Weights of a small transformer language model: a variant of Muon for these matrices.
Each number is 128 + 32 x the weight over its row's rms, rounded and kept within 0 to 255. Layers, rows and columns count from 0. Numbers have three digits each. The size before them is the row's rms in percent of the matrix's.

# o: layer 4 attention output (transposed), 256x256, rms 0.0443, rows 196-248, columns 0-127
# v: layer 4 attention value, 256x256, rms 0.0525, rows 197-248, columns 0-127
o196 096:095163113102135114147122078119122114112083118116151130130099123077048120160124145113093152095200184149076100154147135173138105091113153136099123092116165128108120170152114209202113129123094129147090174137118121137133161154142100139108155147131140117104169102135183192138121109156185170072115143159128084110058102183107151156094143081151162165110137143093098066130108097133170126073119
v197 098:122122092143173123116117160120144121099138145104116146144198120180147085151033115118056159077171094160139160151056107126106098130133135087109100102146161148129119180176140148123059121150137138152080155108197158158108131127155174164138075156119127105107136143104112178139151137090128165119135184165164189146139113097097097146128117054143114167077102167167190100110094071142178099142094
o197 095:105144094070148169135102136131139127141121077136125196164140105120096147075215140146155103130125130134129074138155092124118120109095106132195117099126139122110122089101047030138145149148110116111120104120052147088186193119163127126146177086148103165145167084137113137086112154088154125123131106114141120135143128127150208093134153129086106165104202066102109151125076233143113132080136
v198 090:114121097143156083140126154094168068098160083117122154145161153114151079109180146103147103118133097166123142123108118098064179109138100139099103151130127186141064138106149122119136120106196124133101138102070149155131140156137116157148135168164098145135196107154098137096134097110142173106121149105104071107113087135191133163093074152082093182146136081122125176056141105148159134098116
o198 093:164143130136120132164136131119110087127129147151167148103095095172047114118112102092136193131093196082138142084154097102137162192168146126138123094172094110091124140112105147148098163167089133105101103119128113102095124121143124109111091079112100050136098170126149085198131129116104123116112124142167135188084135147093138145152171113136153083161164135172122108106101158129148129137123
v199 101:183097085180133141125080109086110130089119150096089149102091134098144096095148125101138138109096091131135174098133147139127170039119096075101127110097183108091125093089183123156130127154139152161149097140099142247135155146114075136126146153147167159109137121145141121204147139078142131116137119082144168107043177117206155096094157118088115201145098129106078110096107106113144112094140
o199 087:123170147074141147157134112107157175142109123193082078110136130108102160162133089165100124155142085150119156185121094158168111171171156178101171137111099133099113124131039138111107156129105158123113127078163100053064116102077156101122127135172119125111162086093160180118128095208163119108101137121191140168132052160125135131115178156129151074138118141165107136087132121149079153187146
v200 093:153156117087087148079155163140146071109070117086108070109103177105106085092105181100121108091104209066124143141136114107132147162063124136077188115136161148142144072124178182180095087122191098124134109146127111115142098130150159120091122147155121149100093130148166156083157155132125083085169093167135087036160082140123101115149182108118151125078167146146163153205155133083137064179133
o200 099:118113109103101161120174123105113159096150097172116129159147057116158117218148067119116158146124132204123052129137126118056122105177136112091202168152134096111109178148140146087146143149124114104171152103121180130127071127149099154106109116104161079156154154149119140163065064092092161182142122116100110128067100148134100133131103133122189143130077166167094139189159148125130151172141
v201 100:121132165160145131163107188168068145089108142141190157092125135125116164160152177145082169141110072101159175159100135078152127124120197074151071128165116090126121106107131186153124040137139078154118160077100122112144068163073101071100179126171108105112193136105137151189102126096164112127093089040158121136152108110136112069164117105143152103131061135141064113113166096123101138114162
o201 095:115144110161165193159131139113150129164119093122109072191152124157169108144170078132147171142158113091103082127173112155107157109112088200104191091146125137140144109128147096120130153096162199128098137150106118097104222128185090120116081182163082156102124143144069117062138115153120093088186123188072142131144130130077128174125106175132103135135150106129145139135141154151132154138091
v202 101:143141127184089119171074133156163148129131114149068158150098079166110100175149117127095154111155143134152220159195136095159152096094134111098175146147157112176116169160162106107047168206127155138119156180128074134147098069100132142123149151080085145079160140091166117138124136178131132080094085173068140101109130144139151136114154144108079117133123102143117132077093166146168181143175
o202 096:154105156084147107161135140112074082169164178075207138137104127121170160146122133126148092148127119127165103129103064166066067108135144215141080081162102145107156108059069154135170099090174087127117120083143097106121173121135128107154196148070126090195110072105168089142181141141114106117148189150141082167125159138138106142123106142097148176082113129145134157150176156137138120125061
v203 106:099130059161143128116120167159155145182144084142162128109150118115144111138088155139086186113166112156123147133129161208128124115148192064149138095130116128116116174135131121151191157153160153147074157087144138142072119152171091102133167099105078083228146136126129117176180136107168154153145093146132142167142158082118172109139107100124147087107170120162093170111083163131104132102165
o203 097:189098210112136133133150084096129066135106093131139138097107163187125085145150081125154072121124140041149104134151114086107137149129136176118018112133164144126102178133120125127144183110153071083156146111050137178189139104143170107115194134037185179070105079138126126140063148167165119136144140126177119083143124127135138173117161152130105134104123107145152103108151122132156107075110
v204 098:184145151107070124146124135138182108044169147121185157104050116141133129149115152084077126149139196061164113115113101111132145114122120140161118090155186138111123111118120136115135158125166151111125151192117151115119143102157126108039091118170104116114178133111116100129094155124142167136159123076150098164134135155098148124132115107129160122138133115183107095184082136130158121182078
o204 095:087111117138188147135147132108171090149112099132068078155156092122140150094154105109161165089086074143128109111187155182104125110119163104130141128116128170117139101171088093080101114064087124121112114106167109182134154079111178139186162108078134123109121163141126159127170132112146132138101108147140176055111093059158156175147126116153116151120081128120123136114182140158123105114094
v205 094:117159170106055128129119099116121138148065144104173156085138141119134140093126148099066122146187135107084192085126088106129132091171113116113166138145162108075188143093113090102168156149114161084125182161107153112165212173139188159210164110161127093077101121158098129081072157097133092143132116124128076088118085161104101089128119172164151175191178125155166104141187092172173108121134
o205 092:122107103168150106132127176106135165138146078154132136126084155097129165130083081129138108136073146148168135134073113163110115109102114110098163107135137137160120112156168123164150145042143163113046124108188135125112082113147124172074135082093118143171166134091142124155181068118146171124134079153140144131069106128085147189080107130088143132105068142106129151120088088073140060150163
v206 095:122153130147187143077181107096139162111113164151096148092171178069163089160153137102121141171138121111156139094172122129124133135145133122085118078105143170115141111066082207091072144152120111120128147135133117192167157115091138138151185102131139114128114139111075188107180135165131152152089090113118134058090133137150158113090172129157132121163150104080091098082106198051152104145115
o206 095:178095149116062064166091140141085082143144045085086138120118133170107177112087109138126148167079124100165103146130171118112139147150142091103159161135077107142085107124164120138135157131132138126098118140170147063116078132188095194097094121118138156140175097096153117082122112143151132115118141124122069081130118157122144164116133121151157173117060128156166083083141104187168123119104
v207 098:143093134058100157093154151082156109153122106165148205145114138114175129189112146174133156127161093104107153086117116120140088151110150180111125118079100077107138141167154077123111154141100143120076074144108161145124091135042153152123054102127145082102135041166128103117067167138110140115132127157071101140137178114192091182138102186161101109105136091143103119155137147046150125192092
o207 100:104127131189207143185058088127143145154127149149147111074121105156104167117174122151101117155132186195175132088170125105115154052162125095158123077095144125157118117110076107172094131128173066144150190076128110122106155104225079127124168155074133179127118154113144134104150174152130110128108142112161171158161085180136173101142155071106102113089172150152139160093161108178120086083101
v208 091:129161144206068131111104158114141168110152133114123142122152109164123131159154087127135077091136163113126175122190119129169155101103130128142166119086165120112117126154109175085153141117145137148110185188162157144162131103072110104129156128123077073159142146157120132146128113129111138138127138106129143118158105117100120088122102123152138193091154126198102133162109101174089153145141
o208 090:156120101112129138128134094141193159107151174202062117153101137052175111161175165124165178137117090125106077145067135153139152175179063102113054110134092154122154097079140153175095091088145133152132088147081139156145120135156134161168124134140167120173045161123150128106071165127129117149132142150129114123117094170136130129192153189119122097132110135071134144128112181108113125115135
v209 100:075145126067161088115062102114118145187170057092152179154149095102106141129095090160117123162103185041095136194115092174188129082126134171109085118176129156113124149145147131124132127156120135195140149091150090108129114119126188110171133084145122159138088095104127129072068095149140107141119134164146139154106111139124136157108053088140136180081143118198102165126082082127154118169107
o209 097:101096131109135119122165158103184111100161131127059057092099118131137111068122124121093187117113056169105077091140109173081125162148145121132130123094151145199094130114173094130178128136165158068152132132120189115124171142095132138091197093151134182146152101150146100175145141118091140123107088112096101099169086097131118071184114107185082144143121145125143132150160148170107136018078
v210 092:115150117076133124126129065098106161155152097132158104137155147169106139126131112207148173117177115125130068096145119094119152127154101117106128177101180131156075166139113134116145138142083178132110157140135158158108118167139102142124118155054105129137180202131083153167118117130081110101082165196092144094087151187149090173115154149156117159159048116085162155118109141134157152052122
o210 095:164133142131085109108107151172162067104126166145160234148140157119164133102089158062152112127107178111126129149172081153166121117139163085127173093181087090140130105145110155168090145104165117182067052179169141163128068103130128152123133100138148139085151111101152183155075162121176137137115104119182176154094121112090136159144111062094115109139190151136129132150124101152117060140119
v211 097:031183147103133151174147112100152099151169151157136109112158175141107138129158148095123136116150113119121137140134086122152112104176158155110165153138129110128086134139110161123113033077154182122137146143131141132100150142168102160148071080140101168141128148114108104155079129145132057104143157102140158117114150123179053101117181130097080132137160235108119068098127114115126106153082
o211 092:197094139118141096148187116178101154107119106088082177110121120079143103071165071163149047156137150118155187159121162137081111142155088127093138103150110131132194121180163131110144187192143088121068177104161150127129154112124158120132191169138156074169133086137158162097118116097125186152128162144130110117124151088107127183128155133087119050153144087141125131152124180116111196095161
v212 092:112142144151152142162087129118120091190221142102140058172153089108136147120145092179141143099106124131169180083174100119086135139138159142100141065164162113198107124077185072104138142073137118094131094147099130171128107100176101129133156202118120127102180135116149175092132135150161162135132107149082115147147153100103147138189119110118169111182108139155091123097156178141139168100140
o212 091:163131085121134094144143172135142172110068144132123161107111139176116119140139134109070142137181100062069142155119128092127124082140121129088127139152142130125190165167110193182103110134171112144098160093154157112094177079089143108121098053072146177111145139142148063165116157130118156192126201107165142096112110122120087133114148140195129190116092138060085172078124102071148113161039
v213 099:143139138143098161140171096133143114161113095166129160170105190140151141036093135132082152071126129073158136143122138100104178118108114127131128125148201171140138144185148123120143126185112101108104159110136139208128126072114136118126057138071113134114129138085102090101078140081064048058095167086077151156151034179129120136085100157183108095111065148129139146112118130101118145158127
o213 102:150125158083122160108142181113118113159131155110113124160140143141109182080121165164152100162144132217118085187135163124190153110080143063171110095111034153115109121128092188165132118079125082114131110091129112108067139099092099109050155086164111116087150175111138145177168102166176156103144136124125116132105138073150150119100123077106106147144185132130159153151108140194157103109175
v214 098:116094114155104146168110158150137128171114187102130137082102093109115135148114111090137172217175158115094102123150126187177158073177073142106083121085110147101107117138106120108169117093073144145111147089165134091134150110105141167075140112140073097133046100176193131163097086140147163145160149096084132149131152189102154146077105100151132156093135116154069135085080047176147137133151
o214 107:109127192156146112130139090101135088100094098122106142103121107121093133161095090155106124150097113135164161116172105094097132114155103102149179145113199121128143126104123101108097118133172117152115156208104150093139055121135096071156117157093165063183154179096097151141160127104131080071113129177156161105124085112190158132196099156094145117130070163113154092132176178123160102115154
v215 090:116152135110153119171160135100174114165139213160168163091062139197071095118120115162127157155117107054076116122165147139110157131107122186155145174113108139118140134171124114171084095126129092171119081149167128109026196126141155140162191104093091185133079170111101122165118116108105085106141149182128064071154144177122140156102092075133141157197115130161103117151112173157141135147132
o215 098:139160156085110127109125093162168125143162119100135092172146081088187133094131123137130078160150196116103151144081136042131091150188104108108065078114159112114147162106110110101131189160137188117153102187100154171136117141086120114113120149069076096163109150129146110118137136130157141181099126089183211121116145147115131138105149155096152112119114090143144133143110103123126161136147
v216 102:106105150089161160142158152198165098134089098194113097108171104126152132132152186161109157142152185107152116159144228107081102044065111189131117080171108132131124159130173171120138110098146065085168108138060149112113112102062100174090130107166201179177131110116119115162132111127170132126125113103085091172150093128121097113127115098136094105137106143112150117133151124069105105112191
o216 092:198159141156115171150058134124132112111153124114128168119162111070159167167110111097125130109141094141163152101060093098123156175117133118129117163082118116126162070148142101155144189100169223083105149157200112035125163185107159172204125123051068107075132117169135172141111131092112070116188121158105154114108125078143156087158132165179121129113067110087105094106106149151115153108092
v217 098:170047121141163079120144128100140154148115087188172139174140121119122118130114142132097135075120129143076136164087153137073141137102111125119162066121126069110141116084155119077106116143113089151120116124168109135163154131139130063116109131124165126121077159148208143089135145149151077076134160136160186132127193190157151101162094154126111125135077186120103087122112108147130193090160
o217 090:087181163128134210113092135155160184150117127089172172112189165120115120128130164072110097168062126155122122088088139093159117096168140133154127155169144144097088138167169167159123103080134112132112119141094133123075058132093159184113144073147053180124175094169108113183099110147148119126112102124096035162151078091099120130085124102144108093167206114133103134125130124143137076115091
v218 102:119152165083121094137141178125124169075121129119125124091128085154079132089156140069098087171124116154113137102109135139126142128110130094140118141121086149112158104058139162128097140143112158181147136198127141098242130134166155095149113128102129149162173110097123173139152104160131190104108135153149151107136112138151170111067145129172169195085166122089153151161092160116192103098160
o218 101:159098099147186129153114098162083106117095154136102180173105112138130116183159040105146178073063117128173170168123147148086144199182123124095160125195104102110128141139114125124128069138133059087118087125121144117131135120137136095154140133121135130126123116144158155105121142094120115134103064188113119120093080110178171088164163088108115107163095151190142090093164120095064121170118
v219 099:060063076167131124172144079051098200169167110143137157094115150143168119122096099143137137077173128129099168128153218139080102079103145146164119137174083107126090176176127129143066097170134134095056172135152100110126180068116114139179153144156109135104151116130136176173130185125114162181145160115161113176176179126077090131167096132164106133133124077135119141093085138158131124167160
o219 098:144170170176141095137146156191139041068104117134168182151108122146084122165189131168069133153115209111132138157120076117186066127113117157073088120098123055148137131123113104091143160094162098139144140083085169142118150123127107088118134155000129121117131152076147090133144144162118125063124101147159129068164105145128128151097152117090148153087168131104191156114156132107155147083134
v220 095:129085156099103122128129062168110105105124077142156153098125113159180131164189073149105091030069127088117239133119102171085139170146152064148130099135150150109086100139078117129139150147080132173153120154086088105102134113124204090121132132164159135116138154114114090152171102118110145108133115125110102147149101171053086146166144130111089135170099071102156127124137151114179151138133
o220 098:074130135194146133109104158103127145145145143125112122180125175082120119153092169127116152149104124087078088117158123101159155090125108165151171173082094132083173173154097158128067128081172118151103149089113108085109151136210076174105184092109106131155125090106092199083151142153156161150100151131121124123182149125119198135044137153115076128130135148126071143136099152120055149044195
v221 096:103124200144072150130098074119147120134104064100158114102172072117145107214071098156044087141104149151172083156119117133111131138086170203131106154115133081093085154155126101056087168127117128115102137188177131147142089132090077107127109134159117111114100123149159138165157125159081150157147122086145127131117146097159173148108138106104190205113120136073089168121120093152156117087131
o221 099:091195060083166128153122137119149153128102186089172204130125196108099140103170130071224122113183102127097188113164105124186143104088125119126100059159156157118158155090156163181151132102112143079183128095039094127101114165175143121116146158104133154165137111118127135106079141148118152125158123177116164117144160112135113138138114078134097086123175130119113105154142119117114167165168
v222 104:097144181124134123092102136129065131095124131139114089111115119115092104142080168084154128116101130118124099132179101108123132121077112184145166125143109143177146090033118154151139155103111135108147119164135070171050176142154091123159199134134113101087092190067090122156090091109146113170092106128145098115077128102141066098113179148139142109221104146129158162129182086124156158144116
o222 099:155109073216116110084130114114107073105130112113096137072149167116105164085177107155128174180155168125168145163089144086123114153123158099127133124083180120113130146142125145106107123163125106105115176120133133073174096191108147155126095086175158128185092065157136152140203135121138149137109144066137120111183131079100153143103036147063165199107141115086190073137067174173119133227164
v223 091:173165144156113123100141110114149115212125105099183123130130098137086152100115100105090114209107059106133129067107169138158119140038113200113130066132154139122164108124071067130150114184121139148159148142104110053102156071166120152157129149097106085154160128123119099116148145162123094168108148198113141102136100085121130148162097177178076132106114144114069135128125059204156072158085
o223 089:111185127099104125152147136118098139069156170090092161148119114138139156162142115147127203133087155072130131120131132112099094181151096070104139161114093149114136164134152133102116162113154109128152161112135169168132155159069117119159082124177121193121100124098158101120152159059100126166138119167160164129134099133163100119088155090081155121098186101134178121190096140108178165101154
v224 096:035110102164120110103102162145063164168119137085084135133099105125135144132137127168115112089142165058109146137141112145099162094152146145134145106142134120095109165118142074149199107138184151138146122086137071183175107140194114131178097114125151124148171123092123139161060129150139110152119141119150165086101154149127169076128147153149104175118109100139155122160150176131135165080168
o224 096:120184100120174109105184096114173106134165098158147072188167091177068143094093116128109131153100131186110124136134172174138094140094115111084113118114123122139161142114130153054065142165114115115129142137121130084111139171111106192105178198076126175125116173114119090113191102069119141153139135172089174154125111101144134173143127177140125153143168126071105135086195082087043082157101
v225 101:105126139200134133099153181179108135104214146111141137146115162169096103180064165088118182108131146104105158109144164194145122097126125121080176086197112048087158067114130161137146147126149136102154154077152150119145152113084176085159129110095166113158103128208113090102126115193154119050081102120148068166150188104094107122130091118125176118192151129093172122091104144094123166172146
o225 098:128136144092175149127146073092111122179060120106171112128132106147179205135146111112101141092098138154131128162129144085082082146072126114164098106067160156154138143189166118139171137123102143130067142149140153135108119105172108082135181172111087114143169109030089131150181071125053135186113118152167175100128097118148173098153190149154133080084072102145127122127173163141121121049140
v226 098:132137114148127108062124124105137170100084162075157106189053133136110145104137059129071120157090143185120126168098153154092088153146121121133113130116140131139124132109146096134101182108188182140126087185158132085128160058132091091151080162138137123139145140120114138134160158143149125115146185090168174145118157068176138133164170157081099124072127074126123117091158123140137139084167
o226 098:102103147119125102156129130127098100187112137096097094105188143207115079174144211093093147111144117097129144054087096176124156147117122153132100103200082144165177169165111152187136078130166105118130160094107123110135143147092133171119095141105104178138122129109120049107097078105163132185095105135091092116120172166075075142114108133180143115161143108165179163102102176137110136179137
v227 095:113120171119076129104115136135100116125115113126169169164128162090135105069142144120179118156111086151185120175129173163112144094180136145107087060152085120172128134176100156164119144095145034166191142137095143120094097105100147120124069131090094112185131168142103171083136126163147089158108152101129140121127098172132157110161192107169095137120173125171104132080076160071147181064074
o227 098:158084082147159101130172127152176111111132126131159174138074170177100070133183088180111192144179131112113132137140166114110139117099124095138077125080147139093117116094087147113146119149110147123087095098145156181153174071135128077127173096153114127159126131087152093129092204125100151121134080156143107075147105084142130148144135183105135138100109136175217112143178094138123161133160
v228 097:087151107167128078130108140125072137155083103094121154164139103147132088085111124119133070119179127096155159151133114176097098116162088112092088121115092157150139162105132110141163180136141122232078105151196161174129141131117107141122059127151114136138139143105098112166040149161135140109133095153147081138171114161142157136128109101115111153189155154154176168146091128129156177078131
o228 106:151076158144165156112159122157141106088149108145194157127124128182119155114167113104119125071100192158169132162117174176101112118125116090101153176152105085119070125092125111084080084134122125121170166160095136131121163121126161118131198170097129102091115107080127139153174120069090149126142155085193177130108139126152120135101119156123205142077105136139151086133133139155049145183154
v229 097:085105119128113115126167173116114164095121171138103072138162121123143153100144039065149095154126072149068101141087078121145077111070110141146090103131148134153063127139133135105187091154167089098132130163143120111143150155189132120101158130176135124151153153140119130125182105143166088102096137108128134149093131175140087125126150173074135078095104062077066082134172129052126156128158
o229 104:130108085118165151119092114126087083122099114104096101108119111183094125170132164128118103161121119132140167112148137044109142153142102112091193153143073217141129113111111107125110157124106178165095098154120132130155110154129161072150153102089123128141107126167079126158080113063185139140110104093112123084130114079132107150168148162158217171169098154146149146121132117179128092121154
v230 094:185149161126151165155083103118152088080113104187161107138155099137166118160141116138152183144089195141108088132147118196094097109132106192132103120153122153126122102099088055107113119103167076115138187134124108204108121156111061179176176119120160136149122161155071149138091083133119147130093099142164185152147126115093136126014081122144108147093131108054115091126120142112143083124151
o230 091:147122113090134152138179108130115143181152187132106107124113088108202105133109051149147130066123048128131143134151119079144154131103220143124169108086125178085144109128110114115151151161151128087156136114136196110120111181106181099085142189064072111073121157114131122112196180142134127108186099131095097103133114136157131188181133094142142136121133093138125169115158064143131163149124
v231 093:172056121153131090138204159071108088130172138103080085084105199102167164131148141140151120158128161097183132136180109168125148081120104148129127104106208080170184203132055153086096123075121156148138132140124145123121118116115161150164137092105144166146109124114111132146153122112147174101128112172153168112132109156099098092150063142149167119150085094124136119132166153143132102137102
o231 091:119164150057123111128067112097179116084112116089128154138126121117092107139104111104116159107104118210128114125117167155144108136162134123105180157118094182060141105122206119175178117176145151110110145107123087134122156187028072085030087210135157101105107140115161142134102075115118093092092152116131181138114097094149143143133139123103094155115140126078144151150075152154123128122102
v232 097:161094144110151104088130136118025164133147075123100133082141149130144139165156123127154138094107142084142163110105155126111141131127109147088104187176127162128152121064119168115095076100101101101151115153159111174118109129169159107047111102179225118151157103120121149122160130053173125122036168091121207062111163139132200136077089120124081169146141119138161102146108160093161133093109
o232 093:092154109128106116085096067115141122075080119123157160141104132101150125079121128141170118126170093090127137110121133164160135126106129071146176151106097063149090110125136113144130096103161167114169079074100124096119122150194078149148070091087122162082137093193128171142150128161087105128153103160107091194095135121078101120175110162138129106137069135086166131116161148196130122144153
v233 104:097149140120126106112114143103123141103152123138107091167104109092108091147116092098117089081125195102116162147161148105088135119135131134156121186093137114119149179125137114162155164171155126079143152160114121096127118089138132115135087150091132113093083196140136112104159096128136104132133100133130087192048095125109131127162147101149151139118156033220112135149159168145125142148092
o233 093:089164135114124133118085101098114092111129106133153108085074163106152132124151168163124141153148119099081117151095154131178110141137133131159138134118169160152109134112135102141127088063130130182128121111149104108080077151084133118137174105115160090127109072112129129159138160144112174178155145119151205071184153097122166152103128155118139090133137186096183064113086141121145133091120
v234 089:098096111128121101134157142142137135161096129130146108140155099120107109107148122112130112174152112117160120129167141088119082140132168107117163109178087147135146164072169149154189085099087137163120117046106093108133091072068132111178099183175122097103149180143139083156142099170126145131153181126128115126107114127144116116185129111114230130067118158175137141110066135061080083098178
o234 085:137105136139191156124104080075160140086119109157080134099100144077145131142145150179101150100097132123136115164128090152086112074121116147165074103178117121113080179155143138114041125163141138066155124156188161092139157124150120123093177057117121093149059115086153129045140131146122112087134081133160178083106166118142121162115125103136130116077201151092149200146174126158151136123066
v235 104:122179099109085114105123088121083185132127127161045153166149147171136087132080103131083164148085177180103098059126164162112122143103122143125099165105159129088127122134086113134139084109100146120107155100127094089134151120174164153159129165103127113124167154104137085197080109127123110120110138081204145174092142130109153133159181090183169140121150083099154073036147171125124089120141
o235 095:140155090143142108177153178112138131111147081132236116103138135156177163098152084116128087057148082137143123149167139103118174104151124090115127112150108132132152105146131117151077141118111174089143175123162099137117106126147053127147150156039158131111086106117113155057176140157145161114099162140058175099149093110138146119076100170085098128155153161144119091164099098139131191110134
v236 096:154125112114088086119102195127164085127117144135100136143068099159081112140131165163094140120141127113082100150186201113107124133148185128110070083129143130142113173141144107122105077124126143188117175078192128112122098106169062184157171091124157180118106116161119131151112180115107091163117132128128115122108140161075107159121147109130155124129099170132121125136125114152137137095156
o236 098:075123134127159136111111102126135134102211108159164131108144122125135147096125091115169046097058127174134163072125087146154113089057098145101094178136152097128141121086117091158104200125115135102130129100108133114128212172076150113132117142117135092080155138062089153128168148096056130099151110131174198109119086123085133087155132147100098161124123117153134109137091153116120136149138
v237 099:142163175180137086109164145155132100173152142062118120135146141151162137134116172121213145150139155130131107138138107073192097136111134146116107130084162109114101111126085164171153160137125158117095115116130140130094166149166182088153150130153110082138108116057150092203140166143093054151168147141104132162155113146077136118115105166158122181168137188151103146107142186148110196104061
o237 094:091052063064111151149072186097132138085150135174140103106084182196078093126137077148118078144159102162142159156134119195110120092111126091132145106170096110146141135123134150172167165155101140161133169144087110098075126105097133134131114152030122146154123198129155128092066148123065126137120150132159144097127108119160129122145115084080161104103106062115112121142141110116134146133118
v238 095:173135125127151099132082122102142064153096108165111115077188094183124112092097151160117155125124116147158121117144128075106160090172176176074169098075153129113134190160118150187140120071082146149182136113107121117151221081111093090146129181092101147115133133074164125124151179105105112112140135121143151114103164048103076024074116151124085116131100164054179147114091089153174082182166
o238 095:127149111141094171104145192179122168097133136100112113179119155062134118096188096147149099148143146156159146122132084146154121141122098157151042159162098109180173134162171106088104139182164161102100100119156061115127138165129143098031096097141164129081094142159235091109090143117178115164105148104126119112085139091083130117116143128154114149184187104149113134151132145095122160083086
v239 097:127132145131115177104160136085203119099164107140150127168133098113141113115108106131108151132107184154150144084096128114152158110088160154134105147139097156110101178184143109139103182092111114145118129125105166153115078133171115110207111168075115078142133161147122099143151097131058115062167091113124134124146162177102104127180125143112159106172133131085125075120093082132095138197155
o239 090:084125088136148072135136115110118153126072138130158089073133148121147119122136156146117131162214082092103157171119144089105104123128098138083117092145124075123140129104147166118121082159146184126095145113121098113155169164136139130073146170144129129129121183102139167142132163126116122145128121168181149134135096113161152146093163101102131101136176117136127068127088114163148218127150
v240 096:102150127090077170080164156130083150072125145082096149120119172165082173143149108143137151119160196115110081088101101118104126107195157144134142082140097157096148081173144148154143140222148072132149117127127061133096113162172099039117122080205169113143125114053139075117118119094125157106144151117168141122114223121173161108151184113105116187146109094152115094137139128062131143147156
o240 095:134179141208159106122077079104170075147112197181126072131119122148127061153171161118129083116121100149128158143190166197112084161129100125160143201118145096123124172146164120150121176050101143124087129108104162163126079141142161094200131196131074134106120130136141122148144159200126160099097183109106085124135104130116151095071132103138136085072146128118118149120153195169150148139108
v241 096:093050114149120100085131114137122094118156132089132116165139095115115115112117204144102178129110059114183127089110082095151096042126112114125070152098138147141121116088089119123116151094147118126186151131135142103135104105131092127052153104122126135209107087148103133144106127116156141142163155140110101168165114123121052112077137140113173070153068139135157119126097132111135084134141
o241 098:122178170162114147074070144110100131123095130148105173084144155098129141171083049163112132138170219132086096175140139135124165144123103161113187084144106111093145108144134104150157089185129117106070089120110122132151154196064128138166097156150111094093113168063157128137159090085095134164113089100172179052093134106187122143111160169131206185123217123100141123108130137122157125101093
v242 100:071162127132123140122098138046174067158131131138103135137166119173110164095168128200147119122203111130097164170130040098151093128075125191095156130156117145137135135116115165082138084170153169128068120125104129106159089185037141082064084131126124106152170141142150088146093146163147106166163111128102110104131130162129101094107114153145152142135135186122117138182189128146121134131107
o242 094:168108120112136147152121120168076157095106163143083131201177127081150125177101153060115149184129137116118084151139164115147155098117129091124131151178128168152122122123139129176150185098100145105108078111135092157089114092150156158184140071105025123092128114170147128169144125096125083100170146143146183148115206142089073185194150082158144134126157151096145140116121114083098131167107
v243 095:084120203125124135127079149185191137088171142081107113127111080132102176131172125138172155106116099069117101095138180120104141107131101113139151145166162153067193113143129204062135109103034130098109130114122099134079098162100181160068150153126207146143160140132118068069100133132072140091178148118125133094125130145139091147119150147107105106183149147122166128152143098150180137089087
o243 097:165100107128073140139155081088073148174080085111147086090151165105129118126121129222157140182147139107137120189156074166114216133166139082149142127063099143155136137110152058126136152137178087160100131190152143145166096112162141095161131078174084108148091130101159150165162136075159124160129117123155101132192105105109161167097114121137103138107134096158125160145102084115083132138139
v244 099:155187080160072159068134173122102098108170089180133084121125145142111112112155072118111108132191137129131095089084132153147122148117203024084105149173120108120081055126128147120135122105132111142205172160142127080143109112184107155134132134123120084116118117153154160180136153102144158150120099116142156140139171110122225149156166163161126090121177108063074125053160132123117103064177
o244 094:110137169116152149203104084092071201121097125080133136172128119186130149178160127143168155092123120123135090153189105120160150122117070171164130123136118123124130145164141159135117125121080152143073085130128159119139154123087108071146097094081116120151183111135114121088149145104168102148119127144125114092129139223184062117118144080134105132158132157187097074138135098132110116098140
v245 092:139143118139111125119163103151135175185125154125148167143110108165141118149144129143103124089129143134128101148140111152115115081153127140085067165203109171136124120175122129078122111147129148183161105110136184144074099174102113130097086102126116137107089130165148156159218114208184107106179097140172153135158120117152081206056135059109196155098168122125103124136067166133153144134138
o245 086:122134144102112145146163144123119069129166050156146116111103049134139116137150179079176128113112154139131165118180091136111133138134121125182174148083141093117104156083114076203157143117101092061101139114103116139163167078185090120164133143116128127124090149113142146146127192107138113163116106090125107145157078130114170101186098144181135168162149158147100133164115108172088082092068
v246 098:160137144123130149152104159123161186115164104165131133129151087069131123156103114080087150142087117103116079147166088109164150111113176127101107114139099164088122185143188165149112138124146199106137186146113114143133152079113108120113099070140147092160109089140144094155123134081093094082212115115111129099152112212055133100099139136199145123128086115182178149102174122133109157102145
o246 092:121127119115119130132109040097130052094107105122163080101107133152178120125174103166099178125132141127134121089110143129124110090113151096177093138127176114139160134088135117104172195152119114180148138105134081137117243171183133155098161116140140085123112150157175156173157145210144125148072170146165147145133116077166083172166141134064086098125113127122107114113124097146108129137114
v247 090:119146129144141105162133130130097174135183078133091132082050156171129202146120098145109134102172099150114120097181168118159087119164108082139184117099103099158089152100126128124056130153095126070110105140123177199147152147108147086118154156101162130112124158176133131111134073130031159121177061134144164113138140129113175111085072106121040167111086193177072187143107098135143144118140
o247 097:089101178152127145103162131206160060138094181137115165100129148095092101149112179125148163156155175108108158143074176154172113163103109176096093131121155164156158131157165156149204130059130086138138070144120115112105105123118114183143100090137076151099103126120125165125112124124227085145081167119149110130101137179183119161096148181138126122131127106118205135143091155077114084136149
v248 091:122117162092107154095103114155157076139096116195132126185125145114118157128138155155118133144153106114195139145190159067144064164102069148164099113140105150163178147099160113172162101142116063153116130124119184140186096115156131113116151122114108132099120075119143112116149153164115138089142141124164141077123147117142099132086087115172179155176041155150176110134126117108156142137073
o248 102:135088087131131077171148146125089160163103136120182110074185135080180101149141147106198119100152136076113139101118141184118065103088115101159127203112134082094140111143138136146206143175141190112120132125153056084108190111149105143135151105090121166118110155095138157119120106105141118111138137133127186094097117134108140140127168139093152155086209106083141139095109124084157098131132